config.toml
num_hidden_layers = 8
rope_fraction = 1.0
tie_word_embeddings = false
parallel_block = false
decay_fraction = 1.0
decay_shape = "linear"
max_steps = 4072
Each number is 128 + 32 x the weight over its row's rms, rounded and kept within 0 to 255. Layers, rows and columns count from 0. The size above them is the row's rms in percent of the matrix's.

# layer 5 MLP down (transposed), 768x192, rms 0.111, rows 692-709, columns 0-191
size [102  89 106 110 111  88 123 113  89 104 105 102  99 116  98 125 112 105]
[[163 111 115 134 144 202  84 144 198 165 208 108 124 190 160 115  94 103 130 163 140 122 211  89 148 159 115  97 106 103 147 154 216 115 132 125 142  79 161 108 115  94 154 112 125  68 131 121 157 112 103  79 119 142 142  88  87 150  82 161 116 119 167 129 114 134 119 140 124 103 137 152 109  48 131 111 151 169 110 149 191 135 177 156 131 166 110 106 154 157 154 131 133 151 103 144 116 145 120 150 102 124 106  83 146 122 150 127 112 168 195 164 102 174 100  87 142  96 160 138 127 118 117 137 132  62  98 126  80 131 145 121 167 108 140  81 114 148 122 195 104 169 124  76 144 199 120  90 136 127  83 104 102 100 111 170  78 128 135 134  65 125 146 108 175 127 142 192 180 172 153 159 124 118  74 128 143 157 160 154 111 135  84 126 113 121 128 131  35 179 113 103]
 [123 159 160 194 115 130  80 164 113 121 136 148 103 168 127  67 130 181 130 123 181  98 135 140 177 111 128 127  95 120 117 103 198 131 102 170  96 166 174 137 137  85 103 122 150 137 191 164 137 140 163 139  64 231 102 113 119 101  77  86  92 114 107  53 142 166  81 116 111 137 103 160  78 144 155 162 125  99 145 118 105 181 106 114 112 123 129 105 106  92 139 110 126 114 157 124 129 164 176 219 115  66 157 101 115 126 170 106 141 140 162 144 153 121 153 188 126 150 158 133 145  93 153 151 121 135 168 115  71 127  97 148 134  73 122 163  82 201 127 114 119 107  95 145 154 101 163 147  85 103 135 121  70 139  96  97 156 131 156 148  66 112  96 144 142  95 117 117 127 109 108 150  92 143  77 173 122 151 143 186 110 134 149 140 134 168 105  92  40  87 174 119]
 [128  67 120 143 183 133 111  78 136 142 110 158 166 147 169 106 114 123  85 121 191  73 108 165  92 102 135 126 136 175 177 119 133 110 137  68 143  96  91 173 136 119 123 130 126 113 115 138 121 120 124 105  52  91 189 115 148 153 121  73 124 117 185  87 102 111 131 142 157 112 100 148  95 117 137 152 142 110 141 156 140 112 127 136 112 112 141 117 114 138 118 123 168 188 119 103 130 119  86 216 131 137  67 119 112 165 139  28 159 135  85  90 109 120 135 129  98  87 139 158 143 112  67 163  91 113 170 116 149  79  92 123 118 140 112 147 125 108 134 102 167 155  71 117  86  74 119 132  82  99  88 132 125  82 128 121 104 114  45 118 105 148  75 147 159  96 126  98 103 150  77  35 141 255 129  99 118 126 123 192 115 148 118 139 124 128 150 134 114 168 139 132]
 [112 102 134 108 117 159 157 146 103 120 130 150 129  89 205 175 151 152 123 168 153 121  88 197 133 101 129  94  91 135 131 122 141 154 156 120 143 199 147 168 125 102  86 164 120  61 134 163 111  84  96 174 205 100 131 110 141 141 168 124 107 112 139 102 147  51 139 135  62 120 112 159 160  71 134  90  86 112 160 127 155 199 150 115  79 174  92 103 141 191 161 150 119 131 163  99 127 186 153 147  96 139 131 112 127 176  98 126 101  92 177 148 143 203 133 154 107 164 120 114 177 127 152 131 165  99 123  88 120 157  26 115 103 118  98 114 125  75 160 137 155  76  92 141  97 161 100 133 161 148 151 145 117 142 133 132  85 142 141 173 162 134 139 182 106  69 185 108 102 133  94 118 187 134  95 121 135  99 110 143 123 135 164 113 148 166 121 158 109  65 177 160]
 [111 189 141 143 113 128 149 170 129  60 136  73 210 139 169 128 142 210 104 101 110 166  87 118 149 133 111 130  85 108  99 130 189 187 147 128 103  81 142 110  71 118 124 133 130 126  99  96 140 197  70 130  69 141 135  98 131  73 115  93 114 154 149 114 149 111 136 145 125  98 112 226 154 123 140 115  79  78 144 102 170 120 119 117 168 143 127 127  87 159 113 136  83  99 160 130 174 126 154 171  98 190 100 146 145 100 156 177 176  90 148 114 126  78 139 147 130 139 100 136  94  92 143 138 154  93 115 139 153 171  78  91 166 115 143 130 122 162 222 168 152 122 149 163 158 135 149  90  65 151 151 126 118 117 101 124 128 104 144 157 162 110 163 117 141  83  83 134 161 140 167 115 115 164  99  96 175 116 141 185 122 192 141 104 138 139 105 161 130 192 157  84]
 [112  91 103 144 139 128 106 166  94  96  85 118 141 146 154 144  96 163 120  56 162  97  68 112 177 169 169 140 128  83 198 132 135 105 141 100 101 105 136 137 106  77  96 109 143 122 126  98 155 130 161  58 117 133 106  79  50  81  95 184 187 118  98 119 157 198 109 149 140 117 153 128  96 109 132 163  95 123  96 153 147 144 101 112 201  84 174  56 139 220 168 132 119 127 149 154 130 143  90 119 132 149  91 137 195 155  71 135 124 146 139 147  80 109 146 163  67 151  85 129 130 117 194 119 167  93  89  78  76 114  79 111 127 136 155  88  90 163 127 158 105 128 168 148 169 100 130 112 121 126 118 112 132 136  66 112 107 133  81 111 136 140 133 125 130 199 129 205 145 154 151 154 119 114 135 152 133 102 126  71  83 118 163 104  92 126 116 116 138 159 158 133]
 [125  72 120 106  92 122 120 109  99  93 190 117  98  88  92  57 114 171 140 140 108 111 125 156 126 138 147  99 124 184 113 158  79 116 147 135 156 180 119 102 133 189  78  98 143  91 131 106 116 157 123 165 153 163 177  56 171 112 173 139 168 180 173 189 158 162 132 129 124 120 117 124 115 105 116 130 124 160  64  93  80 128 151 205  91  78 140 106 200 127 190 158 176 129  83 121 135 144 165 126 128 130 112 109 102 148 121 132 150 136 142 113 100 136  93 111 113 121 189 106 130 102 127 121 136 115 150 145 207 120 150 191 157  83  94  62 150  84 131 112 165 130 150 136 214 181 105  46 109 122 166  99  92 101 175 167 151  99 135 104 127 110  88 104 105  82 145  91  95 108 115 165 137 147 154 149 130  98 165 113 126 104 112 133 163 109 129 100 113 116 107 195]
 [131 115  94 101 140 177  70 136 126 107 120 157  79 169 124 160 160 147  87 104 101 173 173 128 173 131  41  86 193 175 152 110 159 153 142 149 167 155 157 216 127 129 157 108 173 112 140 113 153 142 129 112 143 169 114 152 130 122 106 171 138 138 186  62 100 158 125 158 116  60 140 182  77 121 126 130 121 135  74 127 180 162 147 111 136 110 108  96 175  92 109 148 138 139  95  93  91 164 136 126 113 117 111 157 129 109 138 109  80 135 140 102 161 104 165  78  71 106 156 119  80 109 111 115 128 128 131 110 162 129 156 169 151 168 149 124 140 138 101 147 114 182 147 121 134 173  86  35  66 167 106 166 129 138  98 121 121 104 109 137 119 157 134 167 127 159 142 168  85 121 121  55 202 142 144 184  91 126 136 115 129 129  80  84 144 107 182 172  82 183 133 171]
 [118  89 148 158 160 125 133 146 141 131 132  56 127  99 150 147  63 113 174 150 128 136 162 172  67 118 150 130 107 140 108 130 142 142 137 100  66  60 103 110 123 130 174 106 140 111 127 145 169 135  78 170 141 155  77 120 144 199 125 110  82 103 167 124  93  89 224 136 135  57 141 104 151  99 157 116 132  72 104  52 120  89  94 146 146 163 118 209 167 116  97 160 144 115 122 170  87 137 123 141 135  75 172 129 182 173 138 132 126  86 146 103 173 126 167 142 151 109  98 153 123 154  93 115 180 107 135 180 175 135 153 141 136 168  87 143 117 132 121  92 120  93 129 177 142 144 184 133 103 129 160 143 135 139 137 165 100 183 106 112  57 121 122 187 170 164  97 161 126 131 146  94 127  83 143  93 139  91 140  83  71 161  77 172  75 143 156 119 109 166 142 138]
 [131  79 146  49 120 139 166 127 134 134 150 122  86 147  88 147 146 179 110 105  95 148 160 103 134 141 144 175 148 127 152  90 172 165 137 117  75 116 173 171  85 193 113 145  75  99 137 136 156 103  72 154  92 124 135 149 160 139 107 119 108 139 117 104 129 135 136 128  97 112 136 130 160  99 110 136  87 127 172  70 114  72 121 105 136 165 105 130  65 113 120  86 135 162 145 118 137  84 148 118  62  94  76 122  93  82 107  94  66 108  96 118 176 115 143 193 147 126 164 118 156 142 156 138  24 133 142 116 123 133 206 121  92 141 158 109 122 106 104 101 119 169 149 127 151 109  93  97  82 116 149 112  54  57 122 143  64 199 127 142 101  97 108 112 131 126 117  93 142 113 115 100 128 100  79 118 168 131 142 151  33 127 115 120 189  92 152  80  92 145 186 146]
 [150 181 117 100 116 100 151 119  90 104  80 186 203 134 119 117  69 118 129 140  95  94 129 104 158 131  91 148 131 110 150 100  95 112 121 107 155 103 126 178  80 112 140 126 120  61 143 127 143 126 174 129 134 188 208 131  60  91 148 133 113 153 106 151 199 157 104 137  71 155 135  71 121 140 160 150 159 139 110 179 123 135 163 120 109 186  76 102 127 108 118 139 151 183  98  97 146 143 134 124 105 157 143 147  96 153 123 168  70 122  87 134 170 119 155  81 125 137 119 220 191 125  96 156 120 100 142 129 124 123 155 109 156 122 117  91 171  89 146 101  66 131 188 135 166 173 155  87 108 136 146  74  78 107  97 153 140  91 132 181 109 105  73  85 140 107 112 173 144  76  92 152 178 153  98 109  92 115 178 133 139 173 172 153 148 145 151 146 104 180 177 126]
 [129 168 103 106 147 168 167 132 150 101 143 149 139 144 160  92 147  87 127  49  61 156 141 120 154 130 128 151 145 140 145  80 165 115 139 104 173 115 194 112 157 129 135 115 131 100  98 165 119 145 127 106 123 143 123 174  96  93 142 114 111 173 135 130 149 179 155 191 188 116 126 116 133 171  58 185 124 120  80 160 125 175 118 139 143 110 119  98 138  76 133  66 143 171 116  92 141 157 143 144 124  91 149 128 133 131 108  63  96 120  96 150 103 139 159 105 133 116  93 140 136  82 158 102 144  65 141 121 108  87 152 131  95 109 137  59 151 162 198 112  90 122 144  60  78 140 134  95 198 140 133 117 139 181 160 111 193  79 122 109  88 160 130 109  98 117 120 152  43 180 101 130 153 157 195 126  72 110 144 149 125  93 189  85  75 180 105 118 148 114  94 174]
 [ 67 161 142 111 138 141 141 153 162 126 152  71 118 140 138 120 148 187 124 120 126 199 169 184  98 136  97 159 121  83 158 131 132 139 143 130 152 118 144 158 144 148 104 122  91 174 190 158  91 153 145 142  58 103  45 142 156 192 140 130 108 116 112 145  97  94 139 110  95 157  86 165 113 103 163 142  78  76  94 119 104 123  73 146  87 160 101 154 108  96  96 157 122 161 144 190 109 125 130  80 120 126 120 101 125 147 168 154 140 119 120 109 162 115 117 165  11  94 117  96  86 107 131 139  65 108 176 169 132  86  81 119 105  95 147 124  97 125 121 123 119 151 108 158 132 124 141 165 104 110 174 144 181  83 137 122 138 169  92 110  99 134 158 222 134  96 108  65  90 120  83 110 165 144 136 155 162 108 136 113 103 143 159 163 100 123  65  83 131 159 175 191]
 [157  57 105 105 118 110 166  86 155 145 122 180 130 171 102 144 171 130  51 193 144 134 166 135 145 130 130 126 152 140 124  53  84 186 165 130 118 124  93 121  68 182 118 122 117 145 125 128  53  92 101 141  99  84 174  98 162 119 109  96 129 109 140  90  45 105 124 109  97 151 116 131 180 168  71 100 110 123 123 130  93 136 113 157 164 171  87  88  90  97 122 139 101 120 100  85 132  84 104 124  68 147  28 162  77 147 123 113 179  90  89 158 141 126 124 161  80 154  73 111 130 101 122 121 113 148 154  85 162 127 130 143 133 114 127 216 132 171 149 141 157 145  87 124 138  78 179 114  89 102 126 122 145  75 105 125 112 158 142 168 123 112 102 112 151 171 113  81  72  78 143 142 144 129 116 144 150 135 108 122 105 168  90 172 113 112 170 170 118 166 147 124]
 [137  92 123  75 123  90  98 165 153 201 129 165  70 136 145  63 113 150  81 154 119 132 119 143 127 148 134 192 112 156 106 143 128 171 158 148 135  93 129 176  92  86 105 135 175 115  92 155  80 188  72 130 117  93 133 168 139 134 137 167 133 110 123 135 127 128 161 147 138 130 147 128 132 101 136 125 120  64 146 181 155  70  96 156 159 105 131  97 158 112  97 216 107 137 109 119 139 104 139 115  57  81 115 111  92 169 119 109 111 120 140 141 138 119 161  58 132  96 125 119 145 139 157 114 127  74  55 136 130 132 129 132 124 130 153 157 120 159 124 149 138 109  55  85  59 125 156 184 111 152  86 207  99 106 123 158 109 115 144  38  71 158 103 143 135 128  88 172 225 121 124  72 114 184 137 146  68 135 105 115 143 146 133 116  86  86 100 155 138 142 135 111]
 [ 83 117 156 111 137 173  84 182  86 100 120  92  78 141 115  89 158 154 138  98 133 138 159  89 165 124 163 172  79 135  81  94 172 123  65 118 149 123 127  81 154 113 121 174 167 148 155  98 123 152 164  90 138 149 122 146  87 149 159 149 126 100  66 109 162 132 102 138 119 125 128 125 138 215 158 132 157 103  92  66 110  42 142 101 129 116 128  93  97 151 124 146 167 128 144 149 120 128 115  67 120 168 131 119  80 188 121 114 132  94  74 133 127  80 130  89 175 118 117 200 113 128 118  77 146 102 148  73 151 143 126  69  84 101 146 186  72 183  91 135 122 133 122  94 132 157 146 137 126 140 141 109 192  70 120 142  95  92  87 143 134 155 143  78 182 136 152 185 141 128 129 159 125 130  61 106 151 102  99  86  98  73 114 153 111 127 107 128 199 116  91  73]
 [101 146 127 154 154 137 154  96 163  88 106 190 155 177 109 141 139 167 101  84 124 143 135 165 125 196 103 168 122 157 142  83 177 116  78 122 193 139 174 160 135 119 111 119 175 171 147 167 188 107 131 122  72 162 102 125 200 110 132 120  57 103 109 168  85  92 110 143  65 129 120 161  72  87 119 120  87 133  90 137  94 133 155  70 101 197 141 107  58 114 190 132 103 163 153 109 183 125 129 135 144  95 142 125 102 131 111 109 191 140  84 136 126  89 141  95 127 119 137 171 113 122 135 113 132 132  97 114 101  69 113 132 143 153  98 112 159 135  54  95 173 147 125 137 194 139 128 117  96 143 163 135 145  98 161  96 100 103 157 139 151 159 153  86 165  95 103 113 145  82 144 180 140 139 160 170 171 122 119 121  60 181 103 138 209 113 154 106 157 119  89 115]
 [117 127 183 132 127 141 145 102 145 154 148 136 163 169 146 114 120 159  86 147 125 126 116 110  57  88 131 161 100 148 144  68  90 198 126 123 135  73 130  91  96 156 106  80 134  91 156 147  88 111 136 143 157 169 147 113 155 140  70 100 135 123 123 115  94 142 187  66  58 137 172  98 178 149 109 100 149 145 104  87  86 112 140 158 104 119 141  93 161  92  65 169 153  97 176 128 186  78 147 118 101 135  72  92 116  57 170 105 193 126 129 176 141 119 177 126 144  68 117  97 144 162 122  95  85  94 132 184 189 136 164 132 133 165 160 160 116 105 164 141 116 140 124 117 153 169 119 155 161 121 151 162 125 160 174 200 140 144 103 110 145  53 133 124 126 132  97 158 183 116 165 144 111 138 135 175  75 180 124 128 152 111 156 167  82 147  88  78 131  79 136 103]]
# layer 5 MLP up, 768x192, rms 0.122, rows 693-710, columns 0-191
size [ 81 104 107 107  93 118 107  86 108 107 105 104 118 100 114 108  99 103]
[[149  99 168 146  37 134 103  82  85  61 145 187 132  90 126 141 116 142 112 136 132  79  96  82 115 133 210 113  98  77 129 132 181  87 141  95 122 138 132 208 121 136 110  88 196 112 159 136  98 146 106 138  92 170 167 128  68 139  97 188 166 158  93  97 166 209 114 102 112  49 100 140 143 153 145 173  93 117 151 172 126  94 162 141 111 110 165 134 118  84 123 132 116 114 120 195 101 142  99 110 172 115 150 136 144 170 176 139 149 182 160 111 160 121 178 122 136  90 148 108 127 148 139 181  82 104 136 154 123  67 172  98 156 155 104 105  96 124 119 132 101 135 139 146 137  78 100 146  62  93 122 110 100 119  98 115 111 149 120 141 113 184  94 182  92  55 101 129 107 144 140 157 102 119  99 180 105 110 179 121 137 100 121 134  90 115 164 101 124 121 113 121]
 [ 44  90 109 110 130  94 215  92 160  99  88 112  61 158  98 146 124  84 190 126 129  63 167 136 156 188 134 130 155 119 163  85 131 131 117 113 161 191 165 154 121  97 106 147 100 148 171 109  75  99 175 164 139 125 103 148 140 129 137  98 127 100 132 162 115 148 121 106 151 165 142 128 100 119 137 156  93 115  84 144 144  93 121  96 137 119  97 144 118 175 245 119  96 155 144 145 128 147  80 153 148 151 128 109  94 158 139 108 116 137 117  60 124 166  99 149  99 118 121  78  88 123 117 112 124 113  66 158  96  74 106 135 141 138 106 114 161 145 115 106 127 157 115  65 182 138 128 104  99  66 134 178 111 137 128 109  41  80  38  91 133 162 106  90 114 116 104 144 136 107 142 119  85 144 134 144 178 126  89 136 180 162 140 145 192 120 111 109 119 145 179 143]
 [136  77 106 157 136 215 120 143 175  58  96 149 152 123 137 164 128 128 125 149 128 115 154 112  95 128 155  90 130 128 167 131 158 122 188 107 137 153 155 146  72 165 150 111 105  93 165 137 151 148 144 137 143  75 107 116  92 124 150 157 140 122 135 144 143  56 188 107  96 103 112 183 154 150 147 117  84 104 106 153 163  89 132 117 115 112 137 139 140 137 123 119 113 154  55 202 167 143 127 156 164 123 166 136 119 146 105 106  81 129  98 112 144  99 126 173 140  99 111  99 229 103  80 118  89  84 150 147 162 184 119 110 200 133  64  63 140  70 140 129 133  87 144  96 177  44 145 112 124 149 130 139  71  98 123 111  94 138 149 120 108  88 127 127  45 151  81  90 136 103 159 155 104 155 157 136 160  96 167 138  80 100  55 151 122 127  97 105  82  97 135 105]
 [ 86 156 128 108  69 141 158 149 117 117 141 101 127  77 149 134 150 120 148 112 146 148  37  94 162 181 115  98 156  62 126 181 136  96 123  99 180 153  98 129  50  98 171  80 104  60 150  34 150 147 141 135 154 130 186 103 114 134 103 120 149 193 129 102 164 151 105 124 149 122  85 144 165 150 108 186  79 134  67 141 156  89 168 168 146 126 133 143  93 184  95 123  96 132 167 127 126 178 103 121 141 180 157 144 137 122 124 186  78 192 115  98 130  95 109 146 185 128 165 170 174 165 114 110 134  93 116 129 163 169 160  87 134 108  73 134  84 137 122 121 153 113 159 129 141 108 127 161 105  94 108  83 146 109 119 124 123 111  83 180 116 122 139 122  80 105 142  60 132 149 126 146 118  90 167  98 146 141 167 137 116 109  69 110 133 120 148 105 205 144 148  84]
 [ 73 138 113 128 141 134 136 146 135 150 110 170 122 111 145 132 136 118 121 178 105 112  99  87  70  97 127 147 172 151 100 152  53 134  62 108 157  92 122 139 120 150 158 157 101  63 118 172 130 114 132 189 123  92 110 149  81 134 147 125 144 112 173 173  84 145 119 148 112 147 136  55 108 145 127  88 173 110 136 131 150 111 211 151 118  98 115 188  70 145  93 101 178  94  83 135 118 127 171  82 164 178  79 195  80 119 164 175 109 135 157  75 151 167 149 122 107 136 151 169 106  92 113 133 162 170 128 121 156  98 198 100 150 106 132 143 125 118 140 145 158  49 160 124  75  80 122 103 146  99  96  97  96 132 127 115 136 114 118 132 184 127  93 193 163  96 124  77 104  48  72  82 129 187 185 100 117 145 126 136 110 106 122 163 138 142 108 140  91 104 126 115]
 [ 97 112  93  86  99  87 161 114 130 112 161  97 108 160  47 111 106 128 158 153  68 183 123  75 172 156 118 130 114  91  60 154 103 138  93 136 143 158  77  93 175 174 129 142 132 125 110 127 115 190 115 106 158 128  91 140  86 147 139  99 221 106 146 185 145 147 185 105  99 152 102  57 148 127 140 153 147 108  40  96 185 165 168 128  69 136  92 137 106 141 120 105 122 168  90 126 108 130 156 132 151 123 146 179 106 114 110 118  59 110 129  94 127 113 139 127 127 144 106 113 171  97  99 173 106 138 115 152 140  44 159 162 149 155 153 114 125 139 108  60  93 138 111 123  82 113  66 169  97 156 121 119 104  95 162 146 143  64 156 102 169 112  95 165 126 119 148 104 129 149 101 172 123 145 134 109 195  69 152 147 159 160  93 166 156 155 118 136 156 144 103  99]
 [ 77  70  98 125  89 107 199 148 118  83 119 127  56 170  75 140 142 131 171 123 101  91 166 160 136 113 128 130  98  75 147 118 131 160 153 121 101 155  55 148  95  96 134 118 115 110 169 117 182 135  98  97 149 145  93 194 111 108 109 114 134 109 166 138 207 132 122 178 120 106 132 143 139 160 134 127 169 156 118 145  98 128 159 100  99 115 114 134 116 160 131 127 116 113  84  90 108 132 159 130 183 149 112 127 136 176 109 174 104 145 152  91 100 145 160 100 134 180 142 165 133 242 168 162 175  91  51 141 107 130 129  88 135  94  85 112 111 161 139 153  95  57 121  85 153 123 116 118  93 118 137 167 128  68 121 164 140 115  74  75  78 191 142 149 107  54 107  49 112 100 131 104 129 169 147 116 123 130 135 179 144 123 139 127 172 160 125  88 139 124 145  87]
 [110 162 111 160 172 117 128  83 162 162  78 101 133  92  72 188 136 152 128  84  76 188 115 143 122 147 120 157 106 133  91 136 190  75 119 117 118 139  42 122 164 177 111  73 146 143 145 119 141  86 152 140 137 100 100 163 163 206 174 101 111 206  45 156 115 175 168 118 155  80  96  85 156 126  99 226 159 119 107 117 110  83 100 127 142 132 142 104 148 100 118 173  87 146 111 135  82  85 163 115 125 171 147 155 113 145 160 138 116 178 137 160 109 112 157 156 187 146 120  90 112 172 158 138 150 146  75 144 161 170 145 101 125 182 104  81  95 143 128 109 111 147 108  89 137 156 136 177 129 125 141 118 141 128 137  90 118 116 117  89 103 167 158  97 133 160 119 156 142 103 145 183  95  91 148  76 173  78 138 130 149  59 107 123 117  97 133 143 164 121 133 156]
 [143 117 147 124 154 146 114 136 172 128  95 164  98  76 125 129 162 119 111  97 189 114 156  43 151 187 196  50 108 110  77 163 138 150  41  99 128  99 145 149 115 133  96  63  78  95 136  82 175  88 128 182 165 114 158 111 157 106  94 159 121 104 144 135 133 127 106  66 146 137  78 111 161 108 148 172 137 142  92 107 128 150  89  92  95 119 108 137  97 118 128 135 122 138 163 141 157 161 134  96 125 117 119 120  99 127 115 126 105 153  83 134 162 127  99 167 147 126 132 136 155 123 119  83 111 112  91 152 136 137 153 138 134 112  98  55 204 137 112 230  76 127 152 108 170 104  78 161 124  77 134  59 118 123 121  94 183 134 101 168  95  81 118 124 126 142 171 125  95 135 128 176 143  32 173 114 124 128 141 123  81 107 180 143 156 115 125 157 120 121 184 115]
 [139 126 120  98 151 143 112 180 128 135 173 111 127 152 101 125 139  59 123  85 129  55 147 107 123 203 131 142  84 141  75 167 112 140  75 177 121 164 129 141 132 156 123 160 163 126 110 114 181 122 125  77 138 137 137 137 138  80 124 118 142 120 125 154 100 160 136 147 154 179 128 143 134  90 179 110 134 141  57 124 212 119  47 124 126 124 147 157  82 117 128 117  97 151 139 135 122 114 135 131 172  95 134 141 127 127 183  91 163 127 129 140 142  86 180  96 166 147 105 191 138  73  93  90 134  79 170 165 141 198 127  93 184  93  86 149 162  93 132 173 138 118 159  69 156 155 101 134 111 145 108  92 141 150 135 150 177 106 135 140 105  66 125 148 132 106 102  23 161 121 119 111  71 172 135 144 168 127 161 169 109  86 154 151 148 169 142 141 189 143 112  48]
 [ 88  82 160 111 133 165 100  64 169 136 130 127 153 138 143 115  88  12 161 116 101 130  94 150 179 188 131  66  73 194 150 184 183 162 106 155 111  68 109 177 115 199 124 126 164  53 151  71 106 112 158 103 109 113 141 165 121 134 194 150 149 124 134 128 127  79  88 154 112 141 106  91 165 127 205 128 168 143 141 133 169  99 150 122 117 149 159 188 162 141 104 176  98 139 106  83 122 108 105 131 110 127  93  83 112 156 127 151 118 139 124 140 165 141 129 127 158 154 120 102 154 110  99 131 154 136 155 157 126 138 188  91 160 101 162 161 145 131 131 132 123 128 155 101 197 147 136 165 107 123  99 124 158 115  83 129 117  71  88 153 180 148 183 131 137  77 147 124 118 137 154 125 154 163 148 162 116  88 183  99 140 109 178 127 132  75 142 102 176  86 106 160]
 [ 91 102  50 111 109 127 133  81 109  42 139 103  87 116 164 104  97  82 119 119 161 159  92 148 119 204 135 138 147  85  57 153 135  87 121 121 138 121 119 144 118 145 165 125 124  74 106 137 101 140 172 136 101  80 115 110 122 197 152 139 128  81 143 187 135  93  97  69 127 157 131 158 155  69 113 205 137 153 112 128 153  95 177 133 124 108 175 142  75 110 159 182 124 126 103 130 104 180 118 104 172  99 162 121 133 147 136  74 142 137 102 116 151 144 182 143  96  86 194 166 216 166 112 112 108  88 133 142 128 147 130  59 124  86  42 116 136 163 126 138 147 127 185 110 149 136 146 119 109 148 131  88  96 138 148  96  96 107 120 129  78 134 121 136 121 148 144  17 158 165 120 110 101 139 114 131 114 127  96 128 156 119 104 131 178 142 106 125 139 165  74 136]
 [111 115 118  81 116 114 154  83 190 104 102 166 144 151 150 197 106 160 152 125  94 121 121  95 127 183 159 117 104  76 171  98 164  52 160  75 140 155 129  96 124  99 158  41 119 140 185 118 160 158 122  95 129  71 136 175 124 166 131 161 143 202 117 166 120 179 140 135 144  70 109  97 153 105 128 163 130 166 130 105 161 112 143 179  87 106 138  96 143 147 117 199  84 134 109 112 128 109 141 143 157 191 133 191 164 145 140 150 133 128  77 135 109 154 117 173 183 141 135 161 164 109 174 138 120 108  58 215 155 125 152 113 114 119 126 106  96  94  94 185  87 150 110 170 127 124 131 169 147 148 118 167 107 121 112 108 115 140  68  76 179 148 158 117 128 151 137 160 151 153 146 123 119 123 142  89 152  70 128 136 136  86 121 141 105 152 116 126 203  99 171  75]
 [136  67 117 108 146 148 152 123 131 128 171 117 133 138  88 144 118 123 154 165 109 147 143 138  58 113 125 131 142 190 146 111  97  96 142  70 124 153 110 134  92 200 117 117 188 110 121 129 207 153 137 164 182  59 156 116 138 118 148 152 224  99 152 140 171 131 181 121 112 135  55 103 165 112 194 163 123 141 125 123 152 117 111 247 133 133 136 175 116 199 137 176 136 172 125 144 116 153 114 126 146 158 109 111 125 109  95 142  87 112 139 103 113 162 150 128 173 102 137  90 120 115 110  94  68 105 121 165  81 177 166 109 131 190 136 147 130 125 140  96 132 127  70 108 179 112 123 118 109  85 107 184  93 103 148 116 159  75 161 115 168  81  88 107  79 107 118 131 124  67 119 121 128 159 124 103 109 138 136  81 164 149 125 109 122 158  87 165 184 137 134  70]
 [106  71 122 126 100 164 167 112 182 128 107 154 124 126  71 146  57  63  96 122 132 128  73 136 144 138  86 161 137 136 108 111 148 114 147 145 121 109  90  92 114 146  78  84  80  92  90 116 111 137 174 141 125  95 178 124 139 108 109 127 136 169 119 217 100 109 161 162 116  86  78 132 166 151 166 115 121 150 104  89 191 100 200 152  98 102 121 132 131 156 153 134 157 124 119 110 116  57 135 140 126  91 126 106  71 138 131  84 178 137  84 105 129 131 185 190 106 165 174 123 169 116 103 123 113 160  72 130 155 139 144 152 184 118  69 120 118 152 126 196  86 155 124  32 140 104  45 148 113 175 120 183 115 111  80 152 124 137 141  71 161 128 120 172  71 112 138 113 155 124 105 133 108 142 161 140 177 121 162 106 157 121 103 121 104 181 144 153 152 119  87 139]
 [110 123 135 111 151 125 160 143 196  66 128 122 130 108 151 150  80 144 155  31 178  75 129  70 108 118 116  87 149  64 187 114  69 116 192 136 121  97 120 132 130 104 133  62 163  35 121  91 148 148 147 118 145  69 125 145  50 139 135 148 101 157 163  78 111 156 106 191 114  96 129 136 160 148 115  97 137 163 172  87 173  73 210 110 126  89 107 114 150 150 133 125 122  96 101 100 108 157 173 115 130 104 139 160 172 105 171 141 134 152 134 135 137 107 167 149 179 176 155 121 148 125 133 150 120 131 109 150 112 142 131  72 195  87 103 114 156 121 102 132 139 100 173 114 176  95  96 175 114  82 101 135 134 100 120 170 149 125 122 124 165 131 138 171 111 159 130 136  70 153  58 138 114 140 164 101 117  64 154  95 118 140  95 136 109 133  99  77 153 107 132 154]
 [149 149 142 158 113 151 177 116 128 127 154 110 143  92 111 158  88 110 101 203 132 100 107 146 140 142 108  93 180 162 124 122  95  60 122 137 131  95 112 166  40 185 113 115  56 111  75 139 153 145 175  59 149 131 199 133 121 137 107 164 141 160  92  99 131 136 168 113 142 122 149 124 173 128 155 150 134 127  79 128 102  92 141 203 141 155 106 105 131 151  69 109  96 107  67 179 177 136  94 137 125 109 146 141 102  98 162 134 102 123 114 114 152 106 131  91 113 113 120 114 115 138 118 121  63 200 128 215 128 175 178 104 144 134 110 149 157 126 171  96  99 146 104  91 204  34 131 123 115  87 123  80 157 111 134 107 152  91 120  74 148 183 116 175 109  87 100 123 134  94 126 145  65 113 162  91 101 140 137 126 137  97  74 130 117 110 132  74 148 101 158 130]
 [121 132  44  87  82 186 135 105 150 114 133 121 104 150 100 124  94 100 135 126 157 143 121  97 144 131  99 125 147  53 159 106 159  58 163 152 115 135 147 137 108 176 118 154  96 166 138 135 103 121 137 143 108 136 116 162 124 133 211 138 146 147 147 103  78 152 128 153 157 139 117 102 118 210 138 128 134 139  91 171 233 119 111 112 149 110 173  78 138 152 108 152  65 135 152 107 150  60 114 121 101 176 177 108  82 135 111 161  94 157 122 130 125 149 144  91 125 111 204 129 117 144 129 103  60 104 128 121 117 168 177  39 141 128 163 137 124 125 114 169  84 100 191 115 170 100 125 141 112 140 109 159 139 119 104 139 103  91 118 109  93 121 183 136 113  45 134 133  96 162  87 175 125 127 174 129 196 111 149 164 153 115 104 149 126 114 192  98 150  56 137 158]]